{
  "n_layer": 9,
  "d_model": 192,
  "n_head": 12,
  "n_kv_head": 4,
  "head_dim": 32,
  "d_mlp": 768,
  "vocab_size": 4096,
  "activation": "squared_relu",
  "norm": "rmsnorm",
  "norm_place": "pre",
  "norm_eps": 1e-07,
  "positions": "rope",
  "rope_base": 46500.0,
  "rope_fraction": 1.0,
  "qk_norm": true,
  "attn_scale": 0.204,
  "bias": "none",
  "tie_embeddings": "early",
  "parallel_block": false,
  "extras": ["local attention windows", "gated attention", "attention sinks", "value embeddings", "hashed n-gram embeddings", "an embedding shortcut", "capped logits"],
  "init": "normal",
  "init_std_qkv": 0.0377,
  "init_std_o": 0.0267,
  "init_std_up": 0.0377,
  "init_std_down": 0.0189,
  "init_mimetic": 0.7,
  "optimizer": "muon_variant",
  "lr": 0.0164,
  "lr_mult_down": 2.0,
  "lr_head": 0.0104,
  "warmup_steps": 0,
  "schedule": "wsd",
  "decay_fraction": 0.76,
  "decay_shape": "linear",
  "final_lr_fraction": 0.1,
  "batch_tokens": [32768, 65536, 98304],
  "seq_len": 256,
  "doc_mask": true,
  "train_tokens": 302200000,
  "steps": 4734,
  "dataset": "wikipedia_en"
}
Each number is 500 + 25 x the weight over its row's rms, rounded and kept within 0 to 999. Layers, rows and columns count from 0. Numbers have three digits each. The size before them is the row's rms in percent of the matrix's.

# layer 5 attention query, 384x192, rms 0.209, rows 0-281, columns 96-143
139:527495475516518463488523506469448530503501482510498533516505527509543535477458520495526529482472474458466518523526476489503461492503520497477497
094:538511524476479476569480513531514491521483549478486503483469487486559518474501500502555483478469483483492486507467493543473515532500502498484545
119:462457541501540460480483461447485507500495426493507491497529521497500465468509507514476459488519536497473503493543522462543493497482460492477472
089:523501494508517521537483510536521470512504484481476478472502482508522498536484506510512515504487484493525483515473546494464531481487470504476499
088:500486487507481528504484491471501498498508483505509490476514505513514533487461516482487539511497486498501557509518483498498468511523497510507504
098:518525481500506517501534512522456509474509482514469496523497449478521516492481512502471530529536466456486489514491456517532493498520531517492507
106:531528479515499507511541456512477499499503508526491537552484494510531487493485487500543450506472547520480501528472520525464503480491514475512525
092:491530506474520451487527464489487466498517477507538539528483494483487474495517487530522476533478548534513473479488528492503523494484502471521505
089:439497507496531516536460478490498459550484469496485521490501519498503506521497463457460530493491509497480535510466533497458492490518481534492497
087:514517508512452463475512504490516516492462544492485499504495470469519512462451523468493531491512488498518522525510448488480536538492523516519519
074:573470520500472489511481521432533510531485525456499477478484539499530529478496493537497495462457499527463514487499486492478518538508488509489469
093:510477457487498516509475521519487512503487503507499485507511476507506539511468486497491520498533499498492515543497473498479510491524523495521518
082:530515502483543505494554471539471522512532474512493525523540494549483488525520507535535477531471525485493441500478492482490489484476490505519495
103:484495519507504512498499473455500517524504470517492491526504544500478482535536515549550482491499539536496459488498534489502526541552491474522483
088:496500505521434468537484525509488466483522489453509477488483469537501493480517540492435567463471469481486546471480484530482483482465518509466531
108:491477510492502501499484504490495461474514518461506479551491515471493518516488482524486495495435473527533521490481490497509514544523472522503513
088:508469495518509479488507526488486467509501470491514456478499491560558470473512509455518561494474506514464523500511471480538505516496470512474490
093:484514519488532521489487497497467474522514513466463500508496470502462475482532501490460499561475483507537481513488525509490498522469469536531557
084:483493502446502506471491479461491523463489458498532479511468529530478502465524446484515526465483493518527481516502503472524465484543479518440492
094:487495470515494486496511503512507460519478489499495504545500486509483507506470469504499469487516536508519491483524494499495461493515438485512535
083:504488498501501440489474479465504507521451543525528555482519515486499495519510525529488477485484497524491534522503505507523516499495504468530476
094:504499532480498493526456485522509508500450461530508574524496473511479488510461559499510535516480492505505458453522478480524498451438441519512493
101:469499496552507465494514478521496467492474457517479560500535514449507533475493492525514535539485458497489474489515533472495430507547477506480510
085:494466470498536524454518492487486499487485489528522488463461492514451528534504518482475485488544462466506467463502483481512496517524510489477488
083:531506532459508540521450517491480548513466503483505503448506524570460486506489471509498445516479500492553528487480477477537472507485477530518471
084:480510471532506551491489470462458552505491499470495466464530459466507508485564494491507515486545505514490529503543489511496490507557503465512468
080:447477502495547550456478488522537551514508477474499501486550531487509474508482493535452499498542491497504505502482493482515525504507484515492438
080:498469548454516451509469520533491493505451491544488531478511505510519442495491476494477527476536496519518497535531484491515478465446531488477475
075:511513496503450452496544489461487539517458511497453497472503428536512483505538484512511470494472504496520497458499539518466478517482521457452508
099:474436500515535506495505542487472485502484451481504457473469504492484487529508457528459501479517487490477507529510535508496499529531498487430497
094:486492522511483496489514514476475490511533485496443525529478475486525524501491527559503507471532517516491529506482547459459480546507485436492541
089:502502526502580458494490492470491511493467511526486517529463470497485480493486504517503439507518511496554507455542499512551519535504495496512486
069:488503486498507498518521480470448529501517481482515486526491545504520528484485512518505500512488498500472521505504495543510432527471543477464500
061:542509507488545498528445526476489496510458571515514486446452512486520546485495484520526463485472508450485487496511482529496493471544492484464526
052:505479461500527484467453461489503517491484472523533496465515507536489500453487456501492474499506519461509506480533490501530504472472487508499488
060:485488492507530515490482483547533519504463470476513512507517484501518507513482519515540518463515474469500472477501507501512533443542480512529533
056:478482507516474472541539520508485460477531473532489514516468492545499527475499524547468526502531523511548531507515505488460506489499490505523468
052:521519513506481502489523517452511489477529538503471486496489510517493519473463515473466518508509578484516510528503464548494508526513520437456480
055:542507492527506515506526457512458523496533498546476481470475486501509519489480494544505423510543526530499502498541503516471507575499470453513462
058:559497479486547530505471489476512497508474454503545475511498475497482499473481518537500514500484482524442497487529464498515541577469498524528479
063:494477487537472512567473490504508476489520534508474498517549471487524504526515498507487503514469481496467520522486516494474513427465521525467504
064:506527527511482464514536504524483511493518509527493505508523482506525478485505500482498504504518551472520478520484513526500464483503476473499474
088:514495476495479460537531481501497518521491489501465508496506529532507475503521488461509467525469537499474549528489542493481517507482472474523512
089:499484475467524493458472513548509502498502502498570472504458478535504482501530510472530511508503505510516488470501465506532475526528488501495483
073:528492490488467516512563487514484515498517535474462492513529501490512484481470504514509493511493527486446475533484514490474519490460531471498477
093:499517485546498517509504489528548506536519479522474491516516509501442482543545464466496487537480530500497529487516518513535560539501491471481499
134:467536535502496519527531512547485479464552495508484534489516490502480528485508516491480523529480459462485510475498500508461483508451560514482504
128:517523492534584522512499502481496487502500489474482512512478505510486526514468452574472458510473468460520493494486505462477495511536482505475531
125:512435501490490512499478515516497517494476505501480482476494521503530515457509452439507524492484519538473516476490510499505476500472520501495518
123:493464474497481530478540517520509496566511523465491499552538535464480463479524492484497482541510512501546462486469487513519511516505470519493490
141:506460533502503527485478501458484480473507502519495484477526552495476498461517480467475510526477492513499522507486512463505515484502553495479543
138:449470475529504495505535479515493491534523507531495507492483462476473453529488497519507506503522501495511493522519523530447452484476486487515537
138:474492480460542542504470497460540522531429485493506519503489521502493476493461485526524495522525524552508528520528500512493557495491518475553476
126:504499510506526453533506524483486493464518451507481519522504473486525533512514527504496510479476539511546510457521488429487503468497487520499542
130:477549512516487466481468471510521471536475469513491503490488493473497507555473502507496511498522514550460492504523511464505505517545497518519476
135:490540516493531500485503491489500535462484466461522490483446514535517504486504519512473497497474481473488469491428501498501517537492483472500512
131:531517516505501501539483506513471511470489484513478494492529479488488493497501505463482515484536537484491516511510503480536464489465475480499479
134:496483507476532532517481533502485448498501501522476520502487489494517477461505491524477439508542486548543516523538490490476502470530497492512496
141:494441515467521490478482470519497497557509513481476485511446509541502530497458536510507472521471488486502492554488446530473545516480497517473502
141:502508500517515494540500508506506485537504496501483482502487501502559467482486508472462474500559506520465501491480473488468450477533524472505466
132:511535503505511499504507530470526459501504508541475470484523492481501526501530474494531506477511498507497534465488524480501478523499468521506527
134:481461490517484472500505522512500491506482497529501456507515531520528484510501482484547506511522542497471486545526544481505517476482454512495490
144:514464523485483493490505476484493485545517481498443537541511449510484501450514480486504501472512512500505496509487528521440505462481519476553521
130:464494522520527448498500492473481468509507494523528471477527464513474516521523486508514499504489459511468489428502530501531526516539509479464495
106:501490524495531478515488507496469534508508481463516472516500540520518523508497492468527497487501497480484503535498522450502464517535501461501500
094:549491527526532500551458483523502486522463557469486503488483478504529507527527505472528511489473496487527538517457513521498497512478498537489515
082:529466503553510453501478468470515499487477478474539445490506490505499498500499482521502481462545513488507517479524514496460481521503467490480498
107:500495494528491491536477537518537510502478561484487537528513470493478537526489495511507526477459475490492514531457472505483509492471515510525501
090:505528492501465537484485511544473520469515460513483477498458492530496488510466470509518512476490501498487477531468480494483518490479549491541531
112:496557533467528475477501479512507484473513479521463505487532488484488490502504468474454477513534509473500454487508480536558461526517508462518485
102:529523495496513522490524493522468522507523525513474525506518446456517479479490511463556438538470532487517456522500492539527507461563503496504475
107:507500499502561470512506489463480495486525479514500532476483473489499480489537533506527461537545543504534470460523528499464494509477496443495491
089:464481513507518504516458547516499480523521488499464483488495500541520512517515489493477489493489502483521561504498517493485512508548489501515504
091:520467465526470501539504480483517532496503500515494461502522483526467502526467526520482494487474472470494535546466477493435538468505525513504528
089:551449432486452527472478493508513525516447527466522480501508497498521567490509505519491541458440508499519508537507483513528520499485525512508521
092:488458476542489507506480479487522513511482498510534488508480521542449541472505522518480497475523496510485519544497489492509563483485506492495518
098:512526510443531526471539467519458539500476526498470510546511490527505494510493486514549521530449526491496452512502494520498511508507517479503505
094:535540474491561524494567458494496513508523490482487505516492505484469502525526494514509468534484547498535478476504527528505522533527491459506532
089:481505451531456506554486525527487478504498465481448527475492506506517514496552512529488532514473479484470493500523493514496532523454524462507526
101:524502501522522492476485534513510485508484544458523502560514485534513493501528507480474494469462518537517469485476549507477513497517566515528525
093:510491484532557506507517532541488484490512499498500524501540504518548510482499507530550494476488464457511512476472498514461490506538515566542504
086:469491510513510492510480481496503478492453515522521489518469481495500476511535464509528542491494508520519521483478469499511488478454552478557533
085:502460498510519550499467560466530491464471539529521478501520503547450504514468498491471550524485516480493464505472461518509509479501533492492506
093:469504506504458492519465508515461504501523483501465525501514468481514468476498475514472517486505501517469523529487523524502512526477483486518524
087:513452503504455489487506497494525553542513518490552503478515488502467478500508516458512504534481513526502500523530478517552525523508474497502477
100:521525498513525503521493505518481507509508472470515474530459487454519511494494543514521529522513457514492475467487497498471495488473501445469530
084:499447502519532530497512496510494499504518511493520512539496503476481501481533544507495465487530501532475495498520535475497473501496502505480495
087:470451484490536501449515507512504503452511466503498518489449556512539506519463494453478507500529495479509495454559509545528499511510496479482508
088:480498540526457471485499469522507527450495551513502487481522485519525519522480510521489500476535497465498516497480474491468526500499493505510496
081:529460490559512501515481453473489469508519465469523472511531476472467540507511509526494502492521483519493516476483514495526534467484547453532544
094:531522539488511493482470530453543526529508531482473494485548523511534502517471479483516501553483494467514499531471491496496497511494499469471482
086:500537537533517494464477547497558491492495522532475478444488514502524516498456530511491534527531456461506534479464444508488532504523492506533430
081:532507544544497508482488440488488503463412446518531558479486513477464502482482489504518498509480501465513524484520476525498493501532513530477541
086:496474475479498508487468527505499475512463456459499491527522516511506521495513518501534509464483500482454502520484507472531476471537470535480528
075:469481500480484485502472495494462492540511484465481513490520478489506519503561521551525504473497468513507554541504547517526496515451472529484486
088:514498514542512450533491495542489478526508500504504491509465444496488468489473505491474479506505516503510492482508531477504440539513529484461491
079:523508555445499514511545520487497510492489465491536486512516479474482502481487468493488473504496482512485457495485538477533513511461523499507470
072:515522522522493499528478519510499496521471463482490481515437513514443532493478510539531516461478500502474476512473492489556528492481535531495491
078:515442517502494498517483484505546488539538517496507490477508515539502504512494533472514551484483493471480518511511505459508494466499531521494512
083:484556512489525540522488495544470515474540526524491485503510493533468460488487446477486482479466494520483480491464510463509465516565478472491508
098:515469500496509457527530524481517502513482470507493528456523477507482493474486532504485491523492523491541538497514505494486485601489484483495517
097:516470518466484486503494465531538528503530492506500472457516504582496521523507520522529528504533478459474528585515501478518500474458520560536553
102:469519519475529527506500501521458479454515499526491463504479474496505493488509399467464493484510495532533477501470499510551513485500552488492482
115:498475540536511489509483479510498482522473475513522491516527496483504517492524500483519465506501537482516518461535530538473488535547525452495511
110:516551517507516521533497481548489440483508524489489523495521523503440485461522485508496491502476483497506538436469505472524478476489519517483488
112:485543522511534522488544482556436496495513487489492512548480458509464472499478514497524488526509518507542477437477505514515489558564488452480482
119:475456495521518520491515533501506514541471467497494511502536520452451498469546531484515471468498536497529528527529542484457449541493481485503563
119:487436462471503507532502519493495519539539481491507503484510524495526494482499481507515482544457459533489519540503466480455489496459502508560523
094:523437474484476540471472516444529506474513495521514484505472502482467494551495498524466437474516470471544536510517524508515464497515488477484521
109:502504466537498482457454448545521491529535483524481491494481496499528554476490519512489467508500483525468531464499485487502522480493514549483511
105:499531525494500502510552523488523486516533485507467508442517517513527502456489505492463515512522511520505540513488500551459516482504480502518521
104:474513466528493456540523498510515464471471494514507436494527490473483521484515481470487502487513508526472537542515493469522451485507520525509541
110:489500513461504504453499472514500528488465470493489518472491496458470532532462496489461476501562534510433501512487488482526537449478513496499484
103:468483521468525530505463489493509494510482478544510522530490505488486506532485532574498480526495465482489532537457535511511517558517458508496477
107:548500473491487526533501479501488472494507503516450506483493484466498532515522488523470497474482475493518482540501506514476498479519474543486475
102:522489516461525502556524536511458480463531534502489468501499524529468486487531465488476466503525511534543459496496498515512538526510463494515490
110:525521499496500497479507497489505532497487481497502505508519524452509521493495511502504493461449487530505548500514521513477523469554483497490504
112:526440477465477529501514505502497523526510487451457502503514457529528486517511493541493545449455492530496503477491478501519549457516464535498487
104:438498465499504481456522480497537513495570468513491529419474466467493505524493472479485467504539494498499487505501488495554496472452550466497480
113:517501474490483460460472484506559483461486499498532499533494515498505529541555491538509496509501503526470504505495480462525472538457522505532521
111:507498487528481446489482525504516427466489511493512512516490521489472516510542474476487502491489527527488508484538504520490489490452514533480497
118:492490521503469477465508506537494516512542510522510470502473545451470483496535476458490515490505551465512511520506548485509514505520483469474509
113:502504485496526531487463469468484573480478455504461507496438510507520468463460479568511543512504511508461509528464485487505529509504534536508476
106:509470446491530478511569569465496535507467539528563464490487474547493509496515474502450507500475537470471524515472485459515521509491506532533492
104:517531485549530489466530523501470514508548508484492488572489527461462504519505499514474467470490481497485486489514545487501507533508476506485510
098:521453470522538496533495518517507516519514513477521504507490540497478498495513507461522515487470485532511503543517513492504467495458485522518480
096:489561433506505509514517498508533483495451441525513500530448461513484500523483522423462496494467516488521475521492471487507526490457517487526526
102:492513509474491478479516458514514531471509503531493486483505505525464508482503522459471479486473516438490490473481471509464454496465553455495476
101:492457520511519499448520460466484508510485433491503540516475508498480501480523496477516476467547519517511464509523494495515501477472495480484478
090:556523516494521477561455530471506501526470504487463518481539503492520543463496515458506527468477506459510526511471506505513511504492490501481481
090:528491470482496492499495550525539492497526549481505468484545516512511526532456493528502515506448461472469537505462490481514522518511536477495490
074:469532500520465486495567501552501522514497552547488498470482479546482456511507528502525495546506467495490493490495512487523532477528513513539479
085:504516500515524513477512471469479489462508480541535509532511500440510515499499515502515494474543539493519491434520487539540469499489465472516521
094:490490460480516479480526540506496523482488528508529465523524521508502533491484499523518544503495467524491536505527524478446503499518526505512542
086:496473516533516512521526482519461519478505464493495519529460443481485514491548501493536482517518526501508444494519503560494502489519503465515476
093:487512504436509506476489500516501534451510537540501462499523520503515532490509496491514490498537551510503498479542482478500496518488509481519539
080:477476506536470493526477493490501505510536502465497489514510484534528483494477528471538458549497519474510481482474499519488470457478485484480476
093:490505479475572461493555478552497503462529513520526523520483425462515454495496459491497515522486510523492465452514491503520482502534521474515515
092:504515495505462449504512471483537505530510517519518432522542514446510484521506498525524490509459537506511529501529513492489488539520486447497511
092:494446524544512486547508476490511510536533452467525512530504510491502506520479496520492502516491502473519496526514501503430506527481461481466518
098:489475543537518444512502472458514505526513471479511482475479494477469480529543475481499476477530522491502511524518511514522510502469510484475516
104:493474494521470517541513491502519510520536495472511521493459489470506504480486553481496520490514441495468521490457516533459504496459509542484512
092:518485488494487539507461488498533508517491482490491514519514527480510537476450525528513474486481526484516500505481505538445500520507472481486530
098:437457511490505488488461558500525472527470501487497497467555548513529540491481502477473508522495487505537496479506508466497475512495501508497495
109:529488512507460488480468511528519515509491527521522487533514498515517504499472537504474476474461549494481520529513492486489469488465489521531481
109:487500480517542493520482546509492531481484446528500492530539526498565514552487457532551490520488511502476488540513542484537493496537485480522448
102:483489506519487493464496516500525508492511552503540506498515462472511450565481471477462474501535511500481455506489490526489532499461496498507503
096:527533550484487474500483484497478493500497530531525519493514476516472491508511521557500449476479513484472499481491465463520521473497528481474481
103:517525485514502479485490507466493480478527519522507527504527484482498470505512531491520511521560504498523472488518495513523481499548509473544455
105:494474516447481470461505492489511520475497485461498478528483495501502482492501535525504485480460497526515511513480553504436485504519500515494539
107:481483521551527511487510535543492466530484485530505542504513467522481487539517494521492490467515506493492494462489514505482452491530523476532488
102:503470487507475474512527501502523489465494496493512492529488493504479509546522493545533562505469482480498505497456499497518540532499473524511555
107:509542512575498481535545519492501471486568495443518508532475535483495519489515496505492529513530471542500511506526481495477455499513497529482483
106:494485493542485464521516471516514462517481490483536525513486489433475507529470525511561518499497479495479506496521548506520493511552466502512561
094:500509501542486518489449545485496536512498506508503511508472557510488509521486525497524517518525495478500557562468478484483502516466536493472479
102:496480511511517509490528492508464532496513473476477486455507460480493492503510492436468508511513471485439495471510506495472515541467487502488457
104:504482504509471506520513533477497504490500504447509506521489520513477523497485542585472502477462488507500507547510502487476531528479500492495533
118:501436472486449513493462511488496570481523532523516534492484545508461493461525523495513521474460487515485478522532517545530513507460483489501489
097:487517545486490477476511477492510482501515543478508473484505525562481523471524513458498493496471497504490477485468501538527488459476542511554515
119:503477485494520471442460498512509551475464494495544465485492511563458529511505523491506506497498493473514507502486459490545532526446499491468433
081:492452483494527485454508504460517522482502480513496482491545506517467529491472497498489530524556509492503475519535472471515482481516489468508475
090:507498511528492469527505500495496484520490532470477511476515494496524494501480500502486533518469442449510528511490482489497478502475481517497491
102:524513497521482534546481523515503494529491532468512483550479512505516490531479495483524489449431478498480538505457508488467497494474493526491509
087:514521536505527529513508505526497480472511495532475510527482501521509488509532466468506476489491530510499471462485500523492485506522536489546506
091:468445516491496498447510453474483522505472453525535521476527496500496512491523522522528490514556541481523491487550513484516496518514465485479503
102:511456482523517519516480509493514491522469488455561476542516503497478515547484547523496484453471473499498560514473504461465520462481512529466516
101:505530532501543482488516498545448517489523438540463510494472468488483497514538501523493461529545507498516453493513488523528504527518493493529514
109:520467476514526490500503469511510508539484460513544513503529509437475503506529538515501491491528551520486531519537531506505499525468444502457532
087:530510479522458530452508526517510556499544529497445476476477519501542479446427501530505501541485496500485477493495438500520516506488521524514469
134:509542509496557481489549470538448497507537465500486528537500409483500459468502476474516495501517518463489465449482514515479485460525492472528520
129:507441493497456493493467522480555515552492509455521471487519551489492498494466537484471487480483485524535537552535525461525521517523476514474534
094:500471505512479468545488536507506555527489510501511507519505543479524511480527488537511518482535480508464531495535465475479497520480522470480509
090:500433487522503468486485485458512517497478511528520469473466482490491504477518493543498481474549513521535560500556503479477522533459484488506537
106:490481495519476505491469521503515501514508490530476461444493523512539512471481479494471526483534506543493539458536471490506509483478500520515516
095:516458513518516512487521483515531458503496455512516507522531457469488495518525511542487506483495501470469484514463501542451522488515477464539541
090:480481497470488484527496522522513542501483495521487488454481522496482510458468480499463520482519481513523535535530464471496493469505530567485521
106:512480528471502515516476522518526497486486515487517456489534485551551502521498515510476529497466480478469500492472509490483474443511440515478518
085:483481486546515511461494523491560510492490486508494480492523516468533538519498506544535482554466503463520490522466529530488481513507465516455479
100:480508478518477507489490516478502456508495508491466495501502529498526505498529459511532550506455510460516503503502536488502465523512488503533466
110:518539506495539474500478472467505488497514470534469511482474461545469515520483492482472498494553505513503506487533488526509539513442515524528471
087:537484517440503472536519461478494455490496519515491516489516520511537496457532530552505493507482533530538527498508502513467519461497504495523514
093:502462520551446453500550494507527449503552534482490485554517492507522492484501496487484491478503481529514498497496509485485493537490468520524569
096:516452493531504493473535529507522488531512484547511522543546473484473516524467505547473479538522527511479499499479535500508516448557504439529556
106:529508514498519504451541515473500518465531557466536498521537490524502512475514470526491465502472507511462489517480499492482546438503547477524529
090:494490477532508537497494490475494473503475473511448497548507446483484512500525503534492492474528516504479530491506539537440493505493561491522522
088:499506443480472511520498540491500453525530478496536523512489489527466503510496535454518557514508515483487519510469499484518487526505465535506488
085:517486480524484514509519524484495485514555478512507481451466491498504534497482491488492544446525514533469520530499531488510498485484516481507482
084:538480501526520506481527484538508506502488450499526494465491454487556485492537476521530452497495504492478474519504498519491496498460475476503531
091:522490491545481476488493517495490486461501515488461474506475486508489559507524510511520494513488471487489536494477481518495495532483466498489476
088:528527495457510540505478489482498525507534496513510495461542541508507448493530482551495503551457495453509487531480506497539507486530515516520481
097:508473455495485444508538507499511497455495531474530515495493480500518485481473496524497561516425500514480500534481490499526511492529507468466521
103:517519495521506519490503466521504506495490483471469464483481519572429508493486488523502532487490469469480497464485476516480479560477498526498465
079:498506506494499479510445486495547483477482515488541471515515477518464506499525506491491495539474520526540513472465536538518524517497482530526454
135:504527470489476515511570508509453527513458508518468520517491500493513519498466524512533494491493471477466499513514428481498493439507554509516555
104:506492474510458517494502522512502485501464496523513495493484506469502520501496498539455519521537486491491522501554432494501500472495479521512518
082:476477548502504486526451544478545458516535468481523499521522491519527454502522504496460557452467513502473510458518545496502471520517466514493460
099:503515512468524483515526459474485521494513506495496505554523469507494479503497512492538426496470515510498478510479548534489502502519506502505486
079:518519538472539484510472506484514491494537484458528481478499520486502484490549499546476507526471511512510477483497533490499514531465494470494460
090:469505560488545484522463532495510509483518461465525501500521510517501469498521493481483499487499539495503493471509562496513475535505495503455462
148:473470507509484494497432551510526484507489481527530493471493505502501492489479513491444523455540500492497522488544504471521491475495470543511498
092:500506454492478530467515503506501532521468529522447516501497502514479526490472512472505517493545487515514501557503447511492505497504507504538549
076:505541512455503505495518499511453540476516509483495531521540509510498507509540527492539444496500526505503451491483525513519473512505545492510476
071:505491520468506474528541475515502511487500493488534528530476519497480466482494505485521474510478511513482484478482537508509491533516515508447499
101:469526546542530513504503529517474492469548491461517503508511485473499474493513507492502493526488514492514471457516540491530482495506493495462459
083:503515533499510517551528494486473505481505488432499493543524482522529502476500525519540490507466498513486471461482501500457510481509502483490480
097:517526538460517517485498510489518503507516478489507502521533486515490484544522495494530487503464515466503457529464554550490495542496484476507462
083:473546486518492509473540529484471497484511481492507503503479554483503505515490503546502466501550495484507499525537522454507498507524523430454515
069:495495510481549474472504463498502494498516533523473477481481456497473510474490503481487477520530496529536463479456480465490508507526495452466552
075:499505512502514457502532474464466488458500465512494505498551499534503512497514505527500515540478490475535474450499509540506491479518510507496481
082:495480517506523499505516431491494500489530463468488523507473454514526483485514469511513487480502486521478504500504531445467516482514497495481490
070:473474471510485480510520507475486485489508465479478529508485520528497488511490501443514469481478490474529486519482500530529440496479499482508522
076:515460510477508476530457481507516518513453483533461523490453495495469460493480500507488433480500500523475471508487472496518488536496516491514525
067:473522500537515550541494486452484460498513491531450517542496483500549533508504457507518482529521509522505527526475545513481494515498441489525492
065:494498511479555486481532416472494478519484542506501499513462490491563491495521522467480516486519500511486491480525514529508540498515522513458458
070:439487493468529527482530497473470520514506487501504519467536500507471504507515519492453440499496479491511512521493481549480514519511540524500511
070:530511505475479456534483470476486511502498515499510517521521464487498502487479535522494458522463475472474476500507490505521495504434522458526511
072:543507473500501498502477473513518485475505501505528499490500509457463474457561468510525487558471504575521530502505494489498521469509487480485543
073:520467512492504517517505502506504489493524451477552499505553469485512454520502561464494544473503518461502459484504511507519496504501521531518496
074:503483508443454491530528509480526487495511525467466506506483535487497513502468530447473476535494492479485514493465535511481545546480493499484483
072:474525485472482498505488501451470474472497469535505469486447507494511491500556511514489483492532493514485466461528522497515522504528507453481474
068:479517529453533524440508494491483503492502482537485505487476456487454495469511499440468511493494490476513481468506501477501523502519503503536481
066:485456542532486467497458503510523524510502478431518484508532545514506511472507498497490509442473504520486498533494477476516496516484449514468489
064:458511528530523509544465474467504525488463484464508514515507484461486514521485517472505465482507498484500527516512485561542502516512513483481504
065:468513552472548514509530508464516506462489495474515494512456521415488468535522469514544474470523476492528506509504529523521513473503486477492458
052:504505487494480521482522493496532488515503556492513485460486477487501454511503519539490497512484495507546482482500474503516533524504450526511480
068:516512493542485481524542497506474485498506525463480444465484524479522512488488494537505504507529498493493496502476507520509535497483555500496511
079:544521520501496509489545455517481499489512483488509439480500538479514468464493504523478465509496520514507493474523491531491508545512541463494479
075:494523507516495511515459473480509510514465495487494531530503477515499492509484514496463490472453515501477515474494527520490496554498469533511514
065:479509530548504553503448481462512498486461484505504493503505494482528515519483496546537442483504531508517510459520531521466535550532475486500518
075:496473498473469486471452537444531482537462518502515515562525494509467509492472540489446538460483516498484522508506496472508541484497479544498522
083:514477467554490531469488519492511539531489465511522472510494526442467488470488497516448521479520565505504549452534488506512491473483465512477493
074:491471470516482484536496556510479520508485524503515536517503487500457519480482494488443518496504467514483523494482472474507489431489481546514508
075:480496409482474521492573516481500513517503512514535503482481483467470481473500508518513540517526495486505490561506475469527486494473522513495499
071:511502546513493530494442499488534515505537521529514527492529530464489513509519436512546497481487545482542511459515535515524494541531495450504517
091:531536507474527492477474499520502500481493475532466517517515534507470505530500525528588496486491530508531515486501510506508481523519501513495521
102:472528486539496525521549434516448506511533501468490473529492451514543525489492478465570461528536518500519448520493518490469485532513477479496470
086:509480505521489476456555431473491510505507522447478490509435486482521498486525502450545493482489511514460474505481522533438481519496493514492500
101:489474559522481482511531503471506499475522478460531544496486490502528473474470494497472496513490495461470514505500523513508513506496532492490448
141:502558490501501503465488523511504489503509499485522521536473511485475486497521490508508487538528487526527456474473487540502519526481449504498530
132:542530548478512490519499459500512500505488541477510489426503541502502503511522481526432464527517458509513499489476438513494542510474493474494512
130:504522503500572484500496464498497487472480481539508534497511470521518505490519493511469510494525511500492475458495537471499497466497495481486480
134:498447521497504514510523465529498507519534481460521506506504525490487532476482491518490517532480514549492509521509502487482516482528474519489487
128:496546459553512493524531493499500463470485528519478488497486499488540514461509512493502534475503495512490510487489527491521461521496470502484492
120:543512513479543526525466475500519518510505433501501538542492521521526541471541496489500467529506498522482477479490465492487525515462507486459527
132:445516480526486477561513495450494470504485510483499500534548508492459459500527488500494507477518478538536494485497542468475513538517479494512538
136:494575498485547518512452474508539488456446502511557508482484465488511520518512489463516488482504548516525532504531490523519517550520500488508516
127:449509469558537452437485476523473461504520558494493539502518488505479511485518536499453541548490480498517481505491514493509563517508516496498471
131:512506510453521491471492491543522520476455487469534508506459453527443498504480519482464515521489522441503459485470496513503506531455487543503449
131:492476491483501456460495473458505513510506469487486528516533517491489545469499505492508498515476514546489555519499477488472472463537496457473563
124:473491529470513493483470470471497496530530525502531520471472518539477520488500483441478541536496495478478478497492509495487493520499472503514520
126:525451510485472516528489508508498527485496496475525515513504483545489526473502491476508534499474503467510476495506490489503512519514553534484512
139:521536462474508502491463510478500447423514487503502484483478524481510446507545496489492519497521485493502485452531469496548472525525521498540500
125:471519510483521528444467500480479505493495487497476482477498488521471503484514496496502487508468495499501452469469535470505493515481491508492526
137:543454536526505483507449522510532509532469536444524529493488511527516487497513482453491482473502475511485470509496481512508497491496488515495458
125:492488534514539502503533496463494526542486475497522476540468505496456489495519486501488455472495481486537506524515480511503499524517515511491491
134:504496484460474483499557488452505548472505517489536485453478525530460468530490499511536504488512513465517521479524541521527493492494463464524464
081:498510463482480537509495546468514499473460542542534515517488484525426512545537518490489510496481481473529520491477488528524509472492464541531516
125:506493489447491512492555499513449481509518502501488487504493483499527502493502548525525509480495485476436500528491469507470456464468544524538555
079:483488504468502494505481528527490450515486484516473454473454479491530527462476485494449512499508492487485526506517473463497490479523499517518532
098:474494536551519514510479533497496486489508452480531481501510531493499466508508467516442472478496512470528520438554539501530462545529414504439481
084:489497500514499477510527459471470510473525471484505490557554520497466466513516490498521451507501532516526480476513532489525503497486461467470500
083:508492536529567510502447512489509474498505501481535494474461491497479473508547479529467460519510507475537505485535533496530514542531460469492444
094:491494531533506481508490517487527484490517483502516511506490541515520490526526496489474465508554518485537501471552530491521462556511463488456456
106:474476507481471493514479552511524498512494508540522508484489534484520519496477493500453537478514485500500531513505490470532480489477463539498495
093:530497482459458483473501508496520511512478554515469484507477505463495553506491519478519541473519497524520520555456459515451500485491522489536553
072:502517521508511481490513503510538504509519524512478500527502551464517504509507505522534495485542529508512474500548463493516477571485545495475481
076:492517476483532495523506467500482481511562496508507546500511487526467475499508473493547457548474510499469480483488518507500514497499501492462516
117:505531523517514463489529532469483488473518490501526492486503485470529475502528492485485458523483491488505492463516543497523454498513489496479478
085:539521498519507524524577492512470535471484467482497526544517487466488493511508498527503456529482473486493489493502517526511516482512534498482473
088:474528534504502523482516458494506497478473524501508534499476502492508483540519475526530464514511489492514501513531529498511515507545479430508459
084:474535515508502467488512497483492479498482451512503496485495528497470470487472501519518474524542532472487522527555476499538483487496477466471548
083:488531485519448525477467485503499487516526488534484500584488444497455468498505494471472518500531509526511500458482496534506494520537496495492502
079:510482490495554469516490499472502497479531455551493524531529499538464539492528496475503537474495556480501489480519490460500461540511475450505496
087:453496514507499467509526519501459481510546480513492495483472457536529516477522498509539489476479481537467488475506527501501502533499447510508511
072:553505498547485528497527507499511500432486472524509499525480478493485532538544512514514479503507486515542535468509508505459534512542485540511507
071:541520484446491437500508506525522548479510542544479517457490528518487440485521543545500544467477484490512518486465499490522486453443522501521530
079:447537475511489480472523494493471476511573483528516487495500521463521464489487488497482467497554492470442495518504497490501534485485478513531503
077:515451563499537483511518486461497521519515554460486538527480501522489475549513529610509518518505477487484443531517526499462539510515502479449536
075:498444502483478476545503486434558492520481481502503489537470520540491456494486519522518443458490499484488486495478489493515511501548534519449501
089:453472481486538502533482488499473533486514483506540516472541474540526489506495496491528440519497520500493539530499501476513507484492504499498481
077:463464472499446481528521478483483483502473527499539531528497520502469495478510490490478529504427455505528522541490523510524522476493486478555463
074:509506507478505506469493538526491486499494527532555506510475522501477452479484539493474509462469470467517477486522456499508503558492542500500496